Weights of a small GPT-style language model, trained from scratch on English Wikipedia.
Architecture: RMSNorm before each block, rotary positions, no biases in attention or MLP, tied embeddings, normalized queries and keys.
Each number is 200 + 40 x the weight over its row's rms, rounded and kept within 0 to 999. Layers, rows and columns count from 0. The size before them is the row's rms in percent of the matrix's.

# layer 4 attention key, 64x160, rms 0.102, rows 0-16, columns 80-159
110,180,184,250,165,166,148,163,225,255,206,241,209,140,176,210,206,191,173,195,165,178,214,256,142,196,212,217,192,185,196,159,198,132,220,262,244,167,277,274,146,214,219,225,165,155,230,239,248,148,174,97,224,279,259,277,221,240,232,158,255,167,210,263,188,218,166,159,173,157,160,149,214,259,223,196,272,240,218,195,192
195,183,168,223,179,148,129,141,200,278,180,204,205,125,140,180,212,233,183,172,168,185,218,256,111,180,196,222,175,192,190,142,150,145,223,254,257,129,225,196,175,175,207,199,200,202,235,266,224,147,179,150,212,277,228,259,224,238,270,147,254,177,178,247,218,232,182,157,204,155,172,178,188,217,236,177,258,265,149,154,154
114,214,225,163,244,242,243,257,198,157,199,163,211,282,281,134,155,204,223,249,233,198,161,108,265,195,184,190,187,218,126,252,236,235,179,154,179,222,184,187,205,201,205,246,190,234,173,139,151,239,196,207,202,175,165,129,183,162,143,253,172,207,212,111,197,169,253,257,238,206,207,231,190,235,145,218,171,99,224,285,229
089,200,162,214,207,161,185,167,194,275,214,242,201,153,188,240,240,213,154,180,164,185,236,215,197,227,248,204,175,163,150,154,221,145,220,255,249,154,261,260,213,205,223,223,146,199,190,259,248,163,185,125,239,257,252,236,196,246,203,163,260,181,240,233,240,233,173,173,186,214,197,154,186,208,197,210,286,270,184,150,238
123,200,244,125,172,122,203,199,93,298,217,198,184,120,173,193,166,228,200,173,141,202,232,225,141,167,238,255,270,174,215,121,154,191,215,228,243,177,140,189,248,236,167,180,207,211,256,258,259,127,191,243,231,283,165,195,231,236,247,173,235,213,174,254,179,234,142,146,218,243,145,169,193,220,221,132,242,267,196,195,141
122,154,292,225,253,213,228,238,211,185,241,202,237,233,222,307,250,262,269,211,221,266,175,205,188,199,218,184,191,213,257,232,192,211,182,91,142,264,155,233,196,209,167,246,196,185,184,175,155,243,240,265,148,165,166,194,169,207,149,208,124,168,167,165,215,174,224,205,189,255,203,167,221,200,200,209,157,195,204,160,190
104,195,194,219,176,204,155,143,183,256,160,202,144,172,182,226,203,199,164,185,109,183,260,226,195,240,181,221,209,229,125,144,251,122,214,279,263,175,245,240,182,255,189,177,189,169,234,290,251,197,218,175,215,258,242,251,245,252,190,182,211,171,183,281,224,221,159,131,192,210,202,161,198,214,261,193,234,241,187,185,191
108,139,148,141,146,176,186,164,162,256,205,211,182,144,122,181,218,247,200,159,166,233,221,220,138,175,163,227,272,231,212,148,107,191,254,267,256,158,153,154,190,243,198,194,204,217,245,239,255,138,153,202,188,230,202,206,215,220,283,164,222,156,168,226,171,236,156,146,157,154,161,231,204,202,262,183,256,263,232,215,145
131,201,263,217,263,194,237,234,209,124,218,175,270,222,231,226,189,156,199,247,225,221,129,144,212,205,227,198,214,168,235,290,237,214,188,135,150,216,197,198,291,178,165,158,208,245,179,185,140,235,274,290,194,144,167,161,135,215,153,230,211,221,177,181,247,192,239,211,205,249,238,185,198,147,150,209,155,209,228,177,169
115,232,303,270,226,226,250,236,260,120,193,202,215,237,232,260,173,140,159,260,192,186,218,197,249,170,178,195,210,186,171,282,265,193,193,185,180,233,244,231,230,251,211,198,193,171,180,193,182,203,266,246,188,159,194,166,163,214,173,259,202,228,179,185,210,127,260,214,202,171,231,178,226,162,197,214,151,179,238,232,220
099,150,156,180,199,233,194,174,253,225,222,175,188,200,161,215,185,233,215,187,259,204,178,186,120,240,257,162,182,223,173,127,158,191,211,205,261,149,210,183,181,205,234,272,210,217,244,135,235,160,143,144,272,228,151,233,184,208,251,154,193,175,166,196,181,219,159,224,203,154,138,221,161,268,238,182,221,180,175,230,228
107,182,237,140,184,208,231,210,163,165,186,210,306,230,213,207,211,152,213,215,298,216,170,92,221,165,197,219,195,196,236,272,230,220,149,191,193,253,228,160,178,124,210,189,210,185,175,189,171,279,195,274,177,194,166,127,210,205,135,206,193,190,237,135,177,164,207,241,211,230,174,236,239,160,129,235,182,201,184,167,223
079,148,245,233,219,208,253,209,189,175,267,232,210,156,208,204,211,231,156,204,155,192,253,212,146,216,230,242,167,190,174,192,237,181,157,201,208,204,180,252,184,207,224,128,167,175,254,249,221,132,218,232,189,214,238,227,248,254,168,189,212,247,129,319,162,178,196,149,173,182,169,141,194,240,270,189,228,272,256,246,202
091,204,212,206,258,268,296,180,190,192,197,176,198,179,187,186,189,196,244,171,278,269,171,266,170,236,227,204,167,206,225,187,154,199,215,191,185,198,132,221,251,249,218,210,247,249,209,220,212,153,164,181,247,181,187,186,136,218,198,96,266,184,185,163,120,248,153,234,190,133,149,200,250,271,198,207,263,219,253,231,185
090,208,190,248,169,214,210,160,203,165,138,230,175,208,206,270,191,196,159,148,191,205,208,183,211,236,181,143,273,160,331,217,187,188,247,239,242,228,260,219,198,179,206,297,275,236,133,126,166,201,175,195,240,199,275,166,70,169,215,205,210,178,167,191,161,198,183,268,246,149,146,199,294,199,239,106,298,215,276,191,195
097,180,206,151,194,179,227,233,162,262,207,117,202,276,240,179,205,207,224,208,174,227,147,172,123,301,309,172,217,218,238,187,91,209,232,191,245,107,143,172,226,213,213,214,178,210,258,182,261,170,167,181,200,211,167,207,260,141,206,180,242,216,94,220,228,225,175,196,217,214,213,237,105,212,172,198,207,191,244,259,201
105,176,196,158,189,200,256,282,143,132,225,220,204,195,243,264,207,247,233,203,277,203,224,175,135,249,225,165,141,181,231,263,132,211,206,100,145,197,185,192,236,209,170,192,210,155,176,117,203,180,157,227,263,163,215,195,142,169,207,177,169,238,128,149,255,227,166,224,207,231,192,193,148,157,219,230,157,233,219,245,231